config.yaml
n_layer: 9
d_model: 256
n_head: 2
n_kv_head: 2
head_dim: 128
d_mlp: 1024
vocab_size: 2048
activation: "gelu"
norm: "layernorm"
norm_place: "pre"
norm_eps: 1e-05
positions: "learned"
qk_norm: false
attn_scale: 0.0884
bias: "none"
tie_embeddings: true
parallel_block: true
init: "normal"
init_std_qkv: 0.0271
init_std_o: 0.00639
init_std_up: 0.0271
init_std_down: 0.00639
optimizer: "adamw"
lr: 0.000906
lr_mult_o: 0.974
beta1: 0.95
beta2: 0.95
lr_head: 0.00483
grad_clip: 1.0
warmup_steps: 401
schedule: "wsd"
decay_fraction: 0.678
decay_shape: "linear"
final_lr_fraction: 0.0
batch_tokens: [16384, 32768, 65536]
seq_len: 1024
doc_mask: true
z_loss: 1e-05
train_tokens: 194500000
steps: 6168
dataset: "wikipedia_en"
Each number is 500 + 25 x the weight over its row's rms, rounded and kept within 0 to 999. Layers, rows and columns count from 0. Numbers have three digits each. The size before them is the row's rms in percent of the matrix's.

# layer 2 MLP down (transposed), 1024x256, rms 0.0504, rows 562-668, columns 0-63
084:471535530514557520495487533513499532482485538468501523467484488489475486503458517501519500510459475467474508483469502433508505477459513520470478475500520540499528523513528532446499521534538495
069:468433529482508485524486456463535463499498518485527531461474500473506497463479502496523496496478525527493513473469528485515518554508492487563498502504507512479517516467507500470512504517490457
063:506499477503521481506473507490479512479464502503531522482499557508499520459493465509511509445532481499536468493502488525484525469492532521465477522504487455496503496485503493502473494507473506
111:468482473487520544476460491502467488466509489519567473480518504485489512481495522482557487463458498520526511515503498514506488538485486531508505444505502535456519520518483514501501486487480527
165:502531503459542507533510498507541526521471504501471488491484502496495476487486473548505488486458553467509463499489515520483490496499553525543478517519514494493532488496525475519520480468491554
084:449545480464500508494514480500518501508538498532509476490497498450494491500502457502514466570524497476550527518491464504510542526549460504530520482467502507493473507483484492505511539487491456
111:418539533497562524499471471495476531466529468494542486487460485496487503533495495480545502537445422479479489493534467472510478512515495528495519500504485524485529482460477520477534485508499490
083:526501484522500483480515474488500454505522488500516517476507530559520502518494500465508476517535485505450520484475447485487454437436523497506493539509507516495458488482500454501490511492492452
066:502486508528548527513498514494475490499505541501515516511503432548491513498476516518537497543511514479472501502474501464524504490482516561477505500516498491468529511521502498533479515471472500
116:493477484467507518489461493448473483464514532526515469495535488499498510456514544486542473486462485519548498509492504529508474549479534517512505451476480545482539509542495528478474494512456567
077:449526495516518483427500462507536502527540488541551502528516514516505533511524506449515499515498527519529499500524435443504495518511497517499488475527526511494445484494490521524496500510492487
094:497576477488503493534507501524485540497515517507510470520503544504549496481505506507522474496508493500504514473507491512492504510474506508463518517474532496478479506485499481484510505512506503
117:510564454500499503514487440527480545501510494483475461498511482518523483454574522508515455513481513458514489524513488502496536478473499532465489529529478499466507510470490526548510479502491526
131:526543491501494518493481455463516473548516481503555486470528494498487482468558483491546485502524506496479507505529444476604402572442531513509483520471512464511472518468522478510487505522507529
138:469482497476541495496528531478501469535522468506515469464482488481525502491500489491507427519503468492495521509552515490523503458502490488484494550495477517491515499492480485489513522515455524
072:535462487528512490507471481496503510499496453532504506459486519507479517482501514487510514483466510515473514495491476521561502490481443539465457489525506517506477485464519519537509493474474534
040:477502492518501497532502464550470515510488542536513500480499472593467437523537531497469501516482469504519512502489474491512516507492575504475507514496477497486498495495505480506491511502500499
146:501496485491504465493493482572536531485525500495470508542505507486525494499486483520490506528467470475523481500525500538496501524468511483505511522505502444490523518498479453501487484516496506
086:504547514485511506431468506500505499496513479547543503525476469508496503514496485495540493504510499514500528531509475507523480524525470571525503496487509514501477497490518533479493510484494503
090:486531527465547528524476448494529514506522468497526493545477501481506535521507531482564511533456501492493501499500476506489446484485481503551527500505483512461502484484513522475478494511490506
077:478560487485505488492493500487506512537533480493541487530482515476515508509514462479515467513519496474526497506495469469530523503499441501513500491491498515474473511481481507496513520491467455
120:456502480493555503490468479489499503478507510550534435487531533505543516448506520502516480471436500500525497505538492494506474536472540483500526500472476532455506507520473545505467494510439502
057:462517510512500491480503491492491485519487472520520511507468526548462480503472485516527522493497503516485502540524510499534521518508532488527500503513484516523446492517497496494464509473486486
112:492551487528538523519493473473452521513510512517556519460498489482485508540497539496531478531514446493519494498455518484503489499512493509522495511510501515484506527451485460524512476509466457
131:449479480536510483503463529531540487506483495501463511516449556506446492455483499484522495502483508470519443513531502461523551490494531483470466530520494499508556482496428480471492507506483502
086:460552510467505500514477490498552525500552437520516470523475479511504488508486509484538490540496520495517501489499477500508447540469415526506515451472509543494519525486514510499475471494495494
061:499495466519509516470490496462456476484528552521522524512488539551481544483466491482503505495546479482488478466455518501481480476475511476517500485509567529467499459522541492505525486508509457
129:496495510508493502519489500500511530503509494480524509498514495520510519484434526448500515505507509482492510520510459491508542527493460491486480504565521479495473535457440538551491515481497480
084:508530486495492518473532489496493513522518527515543512515513536482510476470534495506502466523533517530496497522493499475492502508476480506510502487479475493455500521488502519478479516512508501
089:476481496492564477456486466449518462491527471501505515533438518508477502520492506478532520516516511494488491487471467447527511507522489570486451462509480515493491499467523521438507477489497473
097:520474450505525493466487495477484503492520508508487465492480469515519513443524521465575491518497488515490545493511525462504450517493519524466465487451495557486564499519487520490493457563456505
087:498576477496510498505515488511507525515514482527543506530495567490530473463517494517526452515510511520510505510493500506512539521466510495504511498471483502466466492456490508481468518518510488
127:501502496488508498466469523469464452483520561506503495539526474538493501525490510492499509517517460494524509491505504503505468529475532477513494520445479531484515506543510470503484452496486510
116:493504543514492488448467491527502528513524522492493468503471477471486526495514439479477487514494500499472534495521496514522499473528501479482540486531519493527491512451409459499492532501497482
052:516511486515534508488503495513494523515449514536519501503529495504498515519476476471531484507460496535478497528527495503509538497453550483507480531476481485455511500492519515506492516461493515
115:529538502499489435513552471468545500530501486487509500454479481529496490510498449491502503536556515482480519510495470470513538505517473477480467554522500434508449526455467516547516491502517445
056:493488503527496511453503573511503532518484486520463484453500500545493507485539503474535490472527482504435490504482542479496478441527518525515481504464496478488479494465481510520480490507500500
105:492564496520561530505485491467450535508495502509547528476511509458506511535497524501543496521497482500516517502476492493533442483514491510515506496489505487483518507460495484531515481524445478
156:452482506478548543497553492500475486486546493460501486491461491479500491518497444457501474517493507471503496508487539488490552455506435456493501527486510530463540467468514495450532527491486491
071:433517574520521511503472481544483536491455513548535514436461499464497511481488461477487479503487479513514508559533478552548515534478519501483523491525515501479447483502537477460480520501542520
121:500525468513464520504486474488544507521471513483507500494479475505507494495504504487521499485488515526482505500494504496504491550501538546551500486527499463501447515544495527525518501472509481
134:473527502504526492474469516461467482498506536519542499485482487515509535512501468480540487540480466509533499489506492446515492510459509461526498530501482521485503499512480459444496475489455515
043:500442551487497545487501491518525510486506482476474460504483492497503504531499493466466502504487513509465485531499488505487538517497505486524486454529481508515487475543496465532489473546470533
110:513508485534542517481503528496522497498495543525503458537552483471502470499521522509489458530522501501515539504503495449497421498511554515525507515490503521455536492535518496513445450495459544
134:465525471515541506520524502501495536485562492491535496487470469479511494512493473446482448540533475515525523501481496485498524490502449474495518503498495491490551495463503481480504556477449473
093:487502470498469540497482487518509467489468475491524500498441495557490498447496482498585501494508462477509508494481505480468506505492558464498495533500508543489512509520508518496486535523484490
106:476500445493544481512491530546493486510523461535526478465498505490513500462496507453525462500499505458496507525512483500551506540477474531478509479534514529472463526523490515529495504470495485
114:450540515483540527488522512510502531497517507521537467454502469457480507523490475471521488554488535496556543514495477505522500531518499535535517515497483503496488504485515483499495539472495474
114:443524509484529549478488516514535496476533473489515496514458511468528502506476436463521522564481480485485492501477488485504500475476463533511495447495499496484503485509497543504531496528482451
046:474498503509528449488481489516492513505487516535548510505494531546513526498520477458492493495506488521465528528480493479510481498510530533498521486484464517536470560492455506514510463504469516
085:498514511515513479486476501500522555482511456495542497487457446526445486518470520501483526521493479537505531512487458486538536509476429542423507493529485521518512493494472529500476532519452487
113:453529504523529521475448473513516486450506484552526463460497487451502517484549499499510464530509479513516522497527502487515501520494508552527513483447467530473497524534492546492491527525443487
093:421518488502492518548517479521482522499546485507478472462515512498477497512510503467528494559492478475510484497481511469449505534465516475518503491458524503489405559462519461505472524484485465
134:496484446532504526469496476454496474487451518531498472463522490507518504516551513482530498508490472494518510500495513470494426515479515534465481520468485537517528476525512490513506466516501501
068:496494494453513527508483489492515520494480479497506454497531535485479512544516518447518498525474481514480527507480490457472391481475544481490490558458501502519514454501460513521505531503497484
065:499528482513552514520476500541539470500466513493493534516453489476515481473463509456462485522539515498533509490511523471520520531482589538533497482505492508504496521468515488531480511512531505
065:430490493520469509481500442510497513530508505497496469504519531538490503505510455473484496533477500476461512508474496491479502522523519489525503517491472515494513500514495476513512481534473507
096:471543476527537488485467521498520491477528487513537512456494482468493507506487468475510460550507498502515530531489459476527527494495465537516531501534508485485522505473477514478512512451487425
099:523464513535518502454459447494525500513503463485490529511512480519453551485555526504496480568496474490567517503497482518501484488502466547456500507480495485527518521487482491489538430496495477
116:471484453534498482463494454456531449520477515565484482447531502515547476455529508481498465517513486492469493497496521460495448508491513526469491515473477537538464510553507560528484470543467496
126:495511470499483465468518480475472482494531507550497460493523480524542487479502504508489490484502486511475500499525514489481420498495538482495496556472481529491493516509475494536465480519448521
080:461531478484502501494485477501509487484518443513525489533509516499503520506499471474541500509482499474535513515500452518505497532519448515526501482518502515481489508481485501512513496493482472
054:497498541486499534517531484532488452527506504501525546457495480536523501516440516489486508508500476503515507521472490475537444488475532504503508486479506551495503489501525513487497518487523501
067:440525485495569480496494463489511498541522470518514496513472489537480490512470517499512471545483508519515519516528476522534478514508516551490474473506480493458464496511512504525490477485493523
100:452546540470549506473476477489515520488509479508576512470464478487515505490532475518449489490466519493531523537474483485551500495511470489539510489510469509494494506521469479533521469539457515
102:519548474517533497465530498535513493546485554508508527495476522502502458565471420508508479491513519525543520497463475508532480486443513521509500491489503520516491475484510463482484546523538476
073:496535494470553491496492479498500518510507482533563475496439487487512456534485456508517474502491487496529517510474446509516498583496462513523510514497499500498474526495502561511491512493490534
182:528530485472506545522477521493527461495487504497516496500487512508513461547465526476524507470524493536454522495525493507558450486420559528488517473482500465479478464464514527533477493497518504
063:498538488471510500506525553501492546504479486566523463457497488547466516518473476516531485516523517519461493484461496507526473481531493497534484550479484512481468483478551506502492504490481509
088:484532491512545474479475440478491490509519521498529505491493495503493496491444447520522510555526465476550538500490427482524479559501462523495501522514509494493503513445476498448503512497472479
076:475501510512551519509471499516479536471459490495536520487491545516472463500488532538480494496517443489524527500485535514486501510545523443483509471504511485493478518460467518520483543470500498
116:469502468525470512534478510515507487489525467475511442497438495477508516486480474491451507485482518492496466504476448471512498507505420483505485493475476538536471495498480508491513480520445463
121:494511504525490437480475464526528512482528483511471474471539515502521545470492514422509465478460495437509530497534467506506539499447493525511521494495494522457508544518483513534507484493502491
067:510515468501547464483529500450495494496523493502540485473493491507478477478518467483540499511544469530499519521503470475528487580495490509535497509503507522500486538499504516492499498499473507
067:471549481482513479479486504491509491517550479497542501554481531493503512479518467518528479542500500468520512515498470503525517502495445508513519474493498502485470526470490496462500514486491447
081:445521431457519467468475519492518493519543465541512489519507510492474512495479476482535453542494507479537524526482453506549506507507471500498484495498495488473483539505502509480510501521494440
035:491517529542504487508508480524524520529504495536539514526524475452536487499477489493482457476461507517520500492496515457570520506458510495496492501476469454466474516495520494498514493503494512
063:523512524501478496463453481506496506486513454491566509542455549527492491553477455495474507482524496478535506510466484544529518494474478488489496454519509527478482529520508528469476537495521473
134:495509524449491503515481498477535488493474520520564434550504470512511530507486519494537510521491482499499524461499507492526471496476479491509537523462504516507503504506477490490509466497498508
042:478486501499513499525482488524499502498481537514480510489513480553504453517474507463462528484476496494476496491529485500536460507459580518504512502488489511462468519506525477523493501497476525
115:473500451531508471473504492508526469542503474490493502438466471482509473450521512488559460506507498467471488515522489444479460528505515510476478445471504539520494526488473523525479455474505496
110:512562496477524482525530462538497536554534499504496489531469499475540492469539521465535504496498501549530498508492453464489542495482513516477504541487512488471491476467548527487487548503481505
084:511577474480501517547512486506510530501513498489503491509502536506554481459509495517522470488494502498498494478501497514491491522463513501479508503496484492474463496485494507479497507501515487
099:497489478506453500493494462486518548523513475490489488479512543519514525479519507500511518514527499446499514496493498486488527461524533506496521513533505509498491549515478551526505458456495481
126:488537478495486454464513507540495526506525537509512524518544496453460527494553514486578497507552485510476548505466498502507528522505509480494507512575494502494489539510492447512520497493509462
056:460491525469513468519498452519498501499506503478483511535497490484481468488506463475472502462529493509520539501500496565468493508481516522460493508479497466491504521498458489526517492484542517
048:463483531526497508502488515504494534558488520515525484509497499516452486502450468497502520500493479526509509496484506493507490518483504478482512497534455517498482500515490502515534507491481481
103:454585502500464502483461519509521518504518441495526465558448479475498499478488498497543504474510507496505482507498469446510511480498468553520514492507521479485488510516475554480514478531476494
079:506582468495500503508516499502494512516528489512543506523492554505520476467518487507526448527522506493519519529487486489512551520478484509494497482479479505447471504459491497482486511511508476
053:545498493522514512481560501550492537476488490508524490483510471518453509516466452505521486531502455517502506495499508533488473468477550493540510559503525519476519485526435467555517520544529498
112:487495541492491541497503498515475559479515471501491472522439493459503489484512524458519515501426469508485491506506474480500536529477473554495497518518517512497518506504486479491512479530509495
061:445494503513479479514534485528521547499493511543525468510489483522485453532454495548455498477483458490478466502464535490490480494512510535527485539460503490469482535539513496493501476492472494
077:453508549486479471478505472519507540537528529522532501500521523475535444503506464486482506495535521500504491527512500478503513505467488506511471464448470527484455535463494521518499502501517506
065:457512485533507499489483505521523498509491514506516473518463497507459524473515471460519489520466520499485464508495533497519569481509546457520485528516486515431513508513527507510504480535545502
304:498504528507518534508483486487522466522474483498474486484474510494487499467520500528491450488499527460516477512537523515509545505459512510490494525534499535518506485461451526517471503446543532
123:524497456476490492531503505497472505492489439520527472498512516480547485495478459492480514497473541501484470486513475502501429560507472481534514520488496493514489492481488528500506486526456523
127:469505472502524495481474500467519503496495511550527449466553498525534494515517519502532477487472479513500532504541490455484477521490525513501505533480487524476501495531490552517479508515412549
118:493559486485534485455546503572494539526521507545472507507528520506503435497489501518497505494535484482513574511527492456450513506475512477518511495506507523498529477518463461491504548481528447
105:511543411510504497498524511513536507515486485502475487479519505486493492483549481456547504541502527528516476504484504485491487567490470504526516478512520530510504497445550488477492510470476521
059:504512467490521505492471541486480510505483466502525495485505489532490491541501507491471522483508502472491481514475522509509488494488493527523488484523481499511450497519476493495473524548470491
064:474506489537537502479494470516538535522524468521533524491489492470503491514466498479483483504503500455504530526528424517527501469478488474506474482517479541517471506487507546495497515511506543
107:508490540475530527469510479532514473501497505530501510515455513518484465493480543548518519482489528499451521498506484472485498497504496509566519465512521502506508459479477519459546545484521448
089:471517482477502520518450492488526502520502466505529501528498501503490505518512536503519518529532528504512504477481455500519491479494460524467497468490519511523521495438551537510496504522549483
076:495566509488547474481460460494489510498563488476541446507499510486488506517471476516501488492506504469508562504496424524481495501522490530501467489501510509485487516480490532507520559504498460
122:488497530429502493469521452569536442487511496504483470518478501475532493512496542479432488493463493526475544484508533481489510516494469489524490524503508484474506519488486464500517520497507504
154:493492519492566536442528426468509469535479548461529511452496518479472484482516496499500512515514485508484544503480511437525524529491496518546488484511513490527451462563492496488551513477518487
114:462492479528532516483446510535473513469499528555524469519473505453507504504518532496552483522471453531515529514527531536525480531505493536517517450419485484494549491497492492450505534502512502
# layer 2 MLP up, 1024x256, rms 0.0653, rows 563-669, columns 0-63
077:497525521490516513524471499511493457453532498535534510468479519510523497482494514505568482495493464532529507498453516521516511540467502480491499492489491510500447479482515504498493511521500468
108:522505511528468497471436522500480523485478506505492488537522506490514489491494520521552471488492481482523495505469509469485508535503502498499503469513504457508526554517537491482545465564496510
106:516520494481483488478498505475490480527563416469493508538480523484518546455528489510516464495519517499526498492487486501521474494484452534508494467472512518527497528493495524490470498456506502
112:506494490485484478489464513492519490526570499508525549531530548456541539471504504508515490517534487482526484488481498509504504515464480516473471431505527507530502471491506495504524524489536489
075:489527483507503472502488503488507494515525455494507508520502546475514507471531511527529452525498505481521489508493488475488513504511432503505495479500519503517490511480495520436499519471517450
102:460525490503529507489442463474490453484538487494542477519481502479571518476510543475544488536556504488495485500468475456574504520506475544523457461462514551496491508480545506479500481472498473
117:512497484536526520476465524479499490525498505517519498517480551489493490516561494496530445506529479513496481511517477473487464500484497545491510468484514487558479496486508479484493512510527500
117:444509509487516526495544500469518496516525511502471538540499481502489449494498499483471495575495542518510514509524459450505499502497488547527506496537505460486506474503547521522507513523466499
107:517526491487510501476490510461486491511531439481485536546525526481497523438532498506517463529507506494568508501471471486542482505493455505487496466500528524507490485464513498479503486483489494
083:509498486510512501466487479453496460509551462517502526502500557440541488481550487502506455516522507496533480505496485474526502497473482475521461450509522514488486497460502544500505518474512458
086:506538516500512496500519485505509488496525479524504497493481557490545516480525507505522491487492524485509516445480521502508495515497487517508520491490527527526483471491502516470520499483528477
109:504555507479502484483500502488495505494498475511514480511475537467516527503514507522504486518495531509497492491495495512533528492502464509481488495467539508514493483492503480473530503477502477
142:500544515500499459427506520511509501516535478523545494488503531459510524503511508513473486527505492529500478480499471435506519531473471512519482489510521492526488493472478486497526480506506474
107:517520495477519517494491444503508449470499505520488519543488515441525540468522504494520446540491490519559482492477491481536545473535476510503525484511554516496476495498507491455521472508490488
121:460509488449498491492520488530490479433537448494494502475496447511526463504490506450494500483525506516505533512485474463529504505491495512525516455482519515463502478458556506453458565513486513
060:513501508495523500480499486496507485517534492527534475527527502484513492480521511512504439516466485528502527561509499481540509512482443496504500463469504480486476515490486484510539532508526503
102:505543508461518489481520504480503475499516478478493527510498519467550528496524543529507488553510516505550498511512511479508543501518457523493469482491529518505465502474514475461491524501518460
075:534508485496510503463489540482508498514552466492491507569509511478533530496524506514490474526517538483548482513511497490545498485508472507491529475488527519501465519495508529469484476496501484
098:529556495484525483522521478475527499506516481516509499516522478478511544469534480519534475533482502491509500459473501494548509517501463503511487481472525506492516518486495532483459502477502487
069:487515482513494495506486495459479496519532440496505505567505546445536514500552466509503484502528533450534509497499469481537509494487474519511491469504536537477486494479487501475504508473500462
103:527518492494481516489493491490483474498545467520484499533527549470519585462543482495520470533504515476541480468494490462525512540464457490505484461504535532490467507495492510477510486506505466
070:508528564488508507494488482494526456504507487512494499467493577488511506489482514515513485528460516512506495451479520499499511494475472510459513493494517517519496463503496480496500494499512487
098:513528503520473517516459520484479478511520484496551490506503512477534522506539518494530519517495519471491512513493499473498472515513484533472504476475510495521490521497498521497504510499505484
119:516520494525488505488476537504485510484496504508527535533502551489515491509518547455551507462490500483506504526477493506509490490498485524513470486468520505508517536525529505476479509538484478
088:503523504467504505467491471483527464493535443505515516552502500450540523485549486498549479540535503495520496511527475470525464509495448524511461469461523529461474494472526491466466494480514444
100:535559508485499469453490494450484489516501487515522490544510525496504525470536509493522458547527494492523515517429513480539536486510479506526499475479558521496468493519491536475514476522505471
132:478536504522515524454486503508523536493548494510514519503520560472504506501545502454474489516530498496503472518499487470521504476503496546523503452496531526478501494485519537488519515477509503
115:500544504464499479489469506465500464496519471521516508521461543501569516507505526518567515529527489500481470470512520506498517495527503469457485499526536512491504505521471523489486507500514479
090:511521458495518497427494506467484496478517446466530504491520510476524510460537488520533434506523521479524495513500463458525508498493475532546488452482518514471510504443493568482482501503496496
104:514505437506531502484493477472524489515509481514493505514482517486521514401551545498527481518479489503514529496515495501532501518510480515473490468494524542474501497495533503491473468518505489
081:494523491505489507503528512520507507522535478505514492506471571469526497479515493490508481480533522475509502450493494493521515498489469511492534493481513522481472468467531496489521514487527487
109:502510512504491516511508483474507469482504479484495568508511509491505532471494527536540500522520509507538495504455506494526496474506490490534457461507505503521458493471520516492527507497513456
111:490544504495509514484506478503554438487519462515487515517500501465591533527509495491511475531521521511506507486504464472530531494502485508518509484531511534490479531523498483455517485453468485
052:513518511474477503535470510471486495462504486499506523511467548524514527490522489524526504529548505503530495410496496513460465481526499505487497509484526529531470489520506524476513504488506479
141:537511516485497505451523498450462488534551473472501497512499511501488508456535481503495468494493480488558494495494487515506500485480493521469539470473518547539440508471463522479498483499505517
097:501551515519513485437490502500488469487533492504533492526478516467518515476529543491533452531539500516515507484483482443505532533488459510512509462475535508457483481481488518460484501492484480
091:552518499512484503498456496466490494506506476497534502490497516476531519534551518500481499502508534450520497506498487482500481510496498535487505458475510511514478530494495489470492526499486484
113:492548500489516499481464532473501438508517479490517531507488539470558547486504494479522451528524506493498488509471470485544497492537474512502517456525552498514474483487494496457522493488524460
113:485512505543481522518495494524516470536508504506487512494451572459536497439550509512523492512510501500526496501499494493535534504468486532518508449530533484527501467506547490505540488510507500
136:482540524498553523466496516478533430525517521508522507514458495497541543439513501462515465488524507519473479518462509528558528478535468518477525499517532495499494475518485521508500490501513509
118:526511500498543519459510452490486470463519523507502525490520506471527521488490508495535430502499498492520477509432505497518522495496498502512497480525553474508488520500533539472514496495492498
063:497495531493463516481488508501495493493528427479498513550485516471535515517517494513525513513521517467524514467488505459493521475535471516487532463499570534517487479568489511463514477511483484
111:502508500519484520484436503508510507498494453512512534531513533475510535514503515475525524483474486498511502524478466484520489494526483483512502445488529487473486478512547505464521518502528477
108:462555499516507525520461494486501468474523479504519526510492536448514537430513528512553458550489501498505479519505498456523514511509460522465479489488518511468477520472543472478513482464520453
104:504535481524509481508505491475527483520502452494505484542481474490506503430543526490542477484513535489498519479487499494527545523552475510485516510481541552521492510503494522494447505553511487
098:477519463492503512481497504503485485512522460516500504523472515453544521520520523526499470512509492520482522525480479482519519506535449496498528477490499491504511506488501495493479475481489452
093:522548498527555489469466535460510487501542491501524516517487548469493508496496539479501469528476499497534481524479475447542488487481450518470471469498500512514499505482493528465467502489494464
107:505568497489515501479487445473479485485544470511492531498485506473550522493517502500509493551532486495482509499493494461545486503499469536484434458470490539492454494467570504466518509472494447
098:507526486489488493455485489471487471516555468503518514517478542450533540475533502515543455543506494501532520483504474477566536509483454510497483467481525513473500528486489483453510496478515472
097:503533491490542496453508491493534477472510482512493529540497529446529491514508574469510456518521525490517495496478439464536509506511453506500499463524504545495486550493527503452504481494492458
106:518530501483483499455479450496472475469558458513516517527524512470505546458520500454528431489517476498553509485480487485513533547467464529495499468504519531481472505503506513453502500519499482
128:530548506500536489420486488506498462501522505498524497493521516475534497481521482496493515552547476497524508522495470467520536504467472544506543499499508490494521501508523450503537515502490488
109:525523504519506536484454513456502511494516482498505505527507532479512493470533490470562394498480507483512479521461497496532516523472482476497506458515532519482500499501494527479490498488497489
106:464478465504508513469465527499494518498500484543456534530526483499514486513555495451467493512505461545499504528537436507503517496557503491469512476502493502529453509538533502498529501540492508
097:471527487474532490448535503509516469509571468489519502514474545455560500500495528486537464545519520504516501487470509454507540508484453530504497468467513508475504521484494498427476532479509469
098:510525499487516524515475443421480517526529483488502528506519533497494479475501494505502472510488494458520507519518488498547513468478494467513464518503515484487488476494538563486503478502497471
078:497542510512543520499476472483523467489535490489520510524499509476514498485517571467495480522494488499510496511509477475574518510540463504511499503508510514507494526468517540505463498453468430
104:497521481523515527504511487483523497511532500514505527504500510475511517492544528503499487508488528498511521504455463520488509533505468509506469477517510499484488537500517511506494520523456491
105:524527474486495504463471440500474499468537496526499523524486516472513531457532529468539414500500465509510499518496494489526509516500468515516509439491531488443502529504524518477506485522493464
112:528535498516530500476474492487499467472512487530486531544505533463502552478526533481534457562523491503521482499459506464535520504509464491522497455521537507453490523504516498472495507481516463
073:513537471498488503491487469477491477510521426502497500542523494457512526478543542511518464526510529458534516483464495507499500506492457517480495478493518535479489508487481514493474497495494472
092:503518510483497530464510497523462516531476504511516489511491517475490505482497489512503499493488457505537466526507492529542474492510522471492543470494510516543493454521507521481468527498547512
090:482526492495499506472501506469493462516511485492502504550510526460537542510529525492519479501538522485523486496488490471501525500503467516512487452512539513485490489484501524469478509484499456
097:496501484479465481473491528481510487516526490496515518518522520451564553486573501511537471548526507475522508522485504484510514502481474538515481438465486536509490491507506498453509497481502490
109:538492509506482504449509483496522493508518489507544518507516510471541502522563508477500509516500501506512496520491482478511513503509495504494516473482513534532473513445507503499520549493487475
104:486522491487497486496498487458513464509527441489522525543512533438573524472545489519553480533518520487531500482481469481529519510489456513504485460481544509474484498472492522471485506472482462
125:523529511522456485503499498443491489502564491508504520516545541475515567470542479522549468497498540490514500486514498502501494492445466501477516482449523526520498481471485530490503516478524486
097:496520474530469512493470519464477499498508484493546514536487517488521557473543528524545491527557525487537487499482489473524517499514469523532496462479567530523498514509478480459490520473530479
085:516523458494534493488497468483539497495520490500515520516517520461523494491526485474513479548486492450524541505476476497525515501485436495477502470484537542478509526506502504446452520450484468
111:501523508508490521513487463500474481519513509492530506494452554493498546469524539542550503512527507512569493484505517491507548520536498497509488498512515490525512500484505502467551516469527478
111:480541524505483510471481500489483497476524417504527545514485491442529526499521499485507467536502504507482499486495481474510499502507467535489463448479508589482469483480540476464491500504507470
114:488528503489508475501496521513490487478513454500513504526491488468519512493560511495503461557506491517501510488493482459517547498521449522513470492468535492457533499462524486511475513504484491
090:493526493489511495492489476452535470527520464497517517534502510460525510497523529524541479548522520479522533496497485482520494519503461520517499462482533511484485513498517529475458497486495459
062:486522484482509484481515492481503484502543457490510490548509570490523510466552471523495480559539518498524516495481488513512503495492461522492526461487516493492479501471488506468497502473512478
076:473511470475535498485520510467513468539549456515506515515507517477514528495527541478497482535501509518497515538503474506529529514478471484521492487484484480478481512473509535487484505488505434
042:494488481484514532480464509447481486477515487476477499517510523516524547489510530513509544519508474459489470404507539539506473482505505518487526508513556513535491492517520499517533484484509503
109:478501523488506505492490490503491476505501492526512513520489509469543517486506570485541498516502533497488523480501521484504533537503470477497519485489509522479518506523506506478515538531506474
105:470528468480521508488517504497522453469502454509487529526494504472552511492524508483522491524520506473521518491487475473520506508500461465554489456454524548455479527503522506422501483515460459
058:526494512463536517486524466503501521520508474524498484550551481486505513490473478490490451489469525488513537554500479508530536520487457470510508506498488482471466523509463492504517506501523471
105:482499498502530517452510489499516459470533476499507518516466494466527510498548542502494435541487503517485504525506486466501517505508459480525522488480516512469503496470517495509490490482480472
113:496518475525520506526491482503460509537504427503537511513490503478505536444514494533517492495528527501527533482477479474517481493496487525492487491501518532487509492480489510490512513455527505
082:511528516507501505519509500501501495517518495518522493504480557486525523468519501517518474491505532490493511445497511482513524512480460492501528495461521530497492462475494497488521517499527488
106:516491489490489527467491508502488462488519471502538511512468497472534497483517511559535449534513466501522478489482494486523524508505479496493488499447523525510485501485521511509510502505485487
152:487562503495533509425507467502545466462544491512502530504473548483527520502494481497513525530519498482503505487489484491534539514488487492521457483486500548457430490492506487430539488482505463
091:551488490492501482513518478493512522540495491478501518522482491498536500507518557489497502480492535487492524509496493503479501486535481541505483481507501528518518529535502482498493519510495496
064:534502504520463500474492458495516497515508498532527494526477567486514486459512492511527454504483478494506500481474490505481478527487498519490500520487504518487473499498468488514497502468505497
096:515477503483486516442489485489505482479551416486505514533514496451588474511497537486508478524548485478499507494519454457540478492482462517520478474489517583484483508488538542493468477466460491
073:499534494492487488518525511508512514509520485520509481519493555482520494479509490489486503498516531483495491460491490492523536508492469509488550502496504513497485481479493497481533516494518473
103:517494516487507471463529551500544502516498501506488488476511491481506479535539493536487489531478491543473465514485507447519518480505502519513510504455519467498534480520520501533497492467475533
110:509518512487493506479544515471477507482531483504541525512472494454522500501537512471544501533493486500505510510480491509532491486526479518491499496437503541489464501494545492447529506486494492
088:492578511534495486463482507504511447484512508521510521531457516485508508470513448504546464529541462520491490505467526506489505495517463516497484502489541523461483493505525502508478502524477465
089:493521494508531492512466491486532478506480476526517487492466518502533507492505532496538470491500509496502514462446526508518544510533494503489517499546517488527493486515488519509478509514502504
093:497535503516528521486484499468494442515535482476527537520486541470526516486531496502538492531520523488517527487472482487530504508478463493493484484494518495480487501485520537490519510472515462
110:506550476493534481458477500476524494516521485477538482527573561460535503502519516544508494491523556491499501503486490486543481515470467490512487432484505504480487494492480486480519498504498473
112:508505475488513509499461520496482458509556481492515544521551534488520573470509502483515470522538491495544494481492485467505552501513468524500459474491536509500492476515517522482501509503522476
099:510505477498510491464470472478476489496510467506497526567493565471521524473551510475535457492509479505544507502476456491518495510504471484500509474507543507521484515496509503470507493510508493
119:520483508481471490472494525501502463495549453496506500499497478500531526500505485476517510480518485516480496493486501517499506515528481510515509493475574511489517501487501504521480537501488474
099:484527484515511501469489494456501481492574474497513486530536505477521543466550495483504459555503522476528507509515473454506509500466471521520465455498517500459495527487545518493487516499481462
107:459513497489496485482480456527509495514502509511500476508477502479507522474492551544521499549467521501498479480516485485500503540504483483551546473480536479516520556554495513493513482545498499
082:488520508494517499490490488440509485508530470475489518521496506454545527509546518501520481551513533463515488472509478471519510511508439504481483482492546511482484511493494514465482512480513468
126:489548518519500491461489479499517491488521505506503504514469532473534493477487499523512498532508525469480509479484471474516512482481466528523508497500542473457532490534539507492512490477492457
098:491527507529499527445488486498529489475515463498519532512509519459532479486541541494511461537512499474547501507479477465516515503507469538541470470504494493457486526490534544467482507481476462
079:505511500528532479478507528510525497491492460499532511535493524460521508521530529478511486553524506462517499483442495469522492492532459529497467451526525539501512521495506497447502515484488466
155:523507484526489512514468535456478507552485514460529517506540519508485487453504474522539501494535496462539470527496506519512477467488508511481500500495511503532479480497467578517488494471514498
140:512508514491543517447507438491515522534499505467527515493475497491550495532491479518513500543498510472518529540479460512484518503495484498496526475494500525522464504509492570506496480479481479
094:500559510510493502483489498470489505501525475477483480502484530474524521468529513503522489505515540491530496515503485490536475517503483519476481444471520509495441500472518497480464519508513483
072:482502452491519436508514514496458497480503509499510519503447520478490511491522497474513496531512500499520573482492495547501491487496493502525497509474506526485479515436493497466526541502508463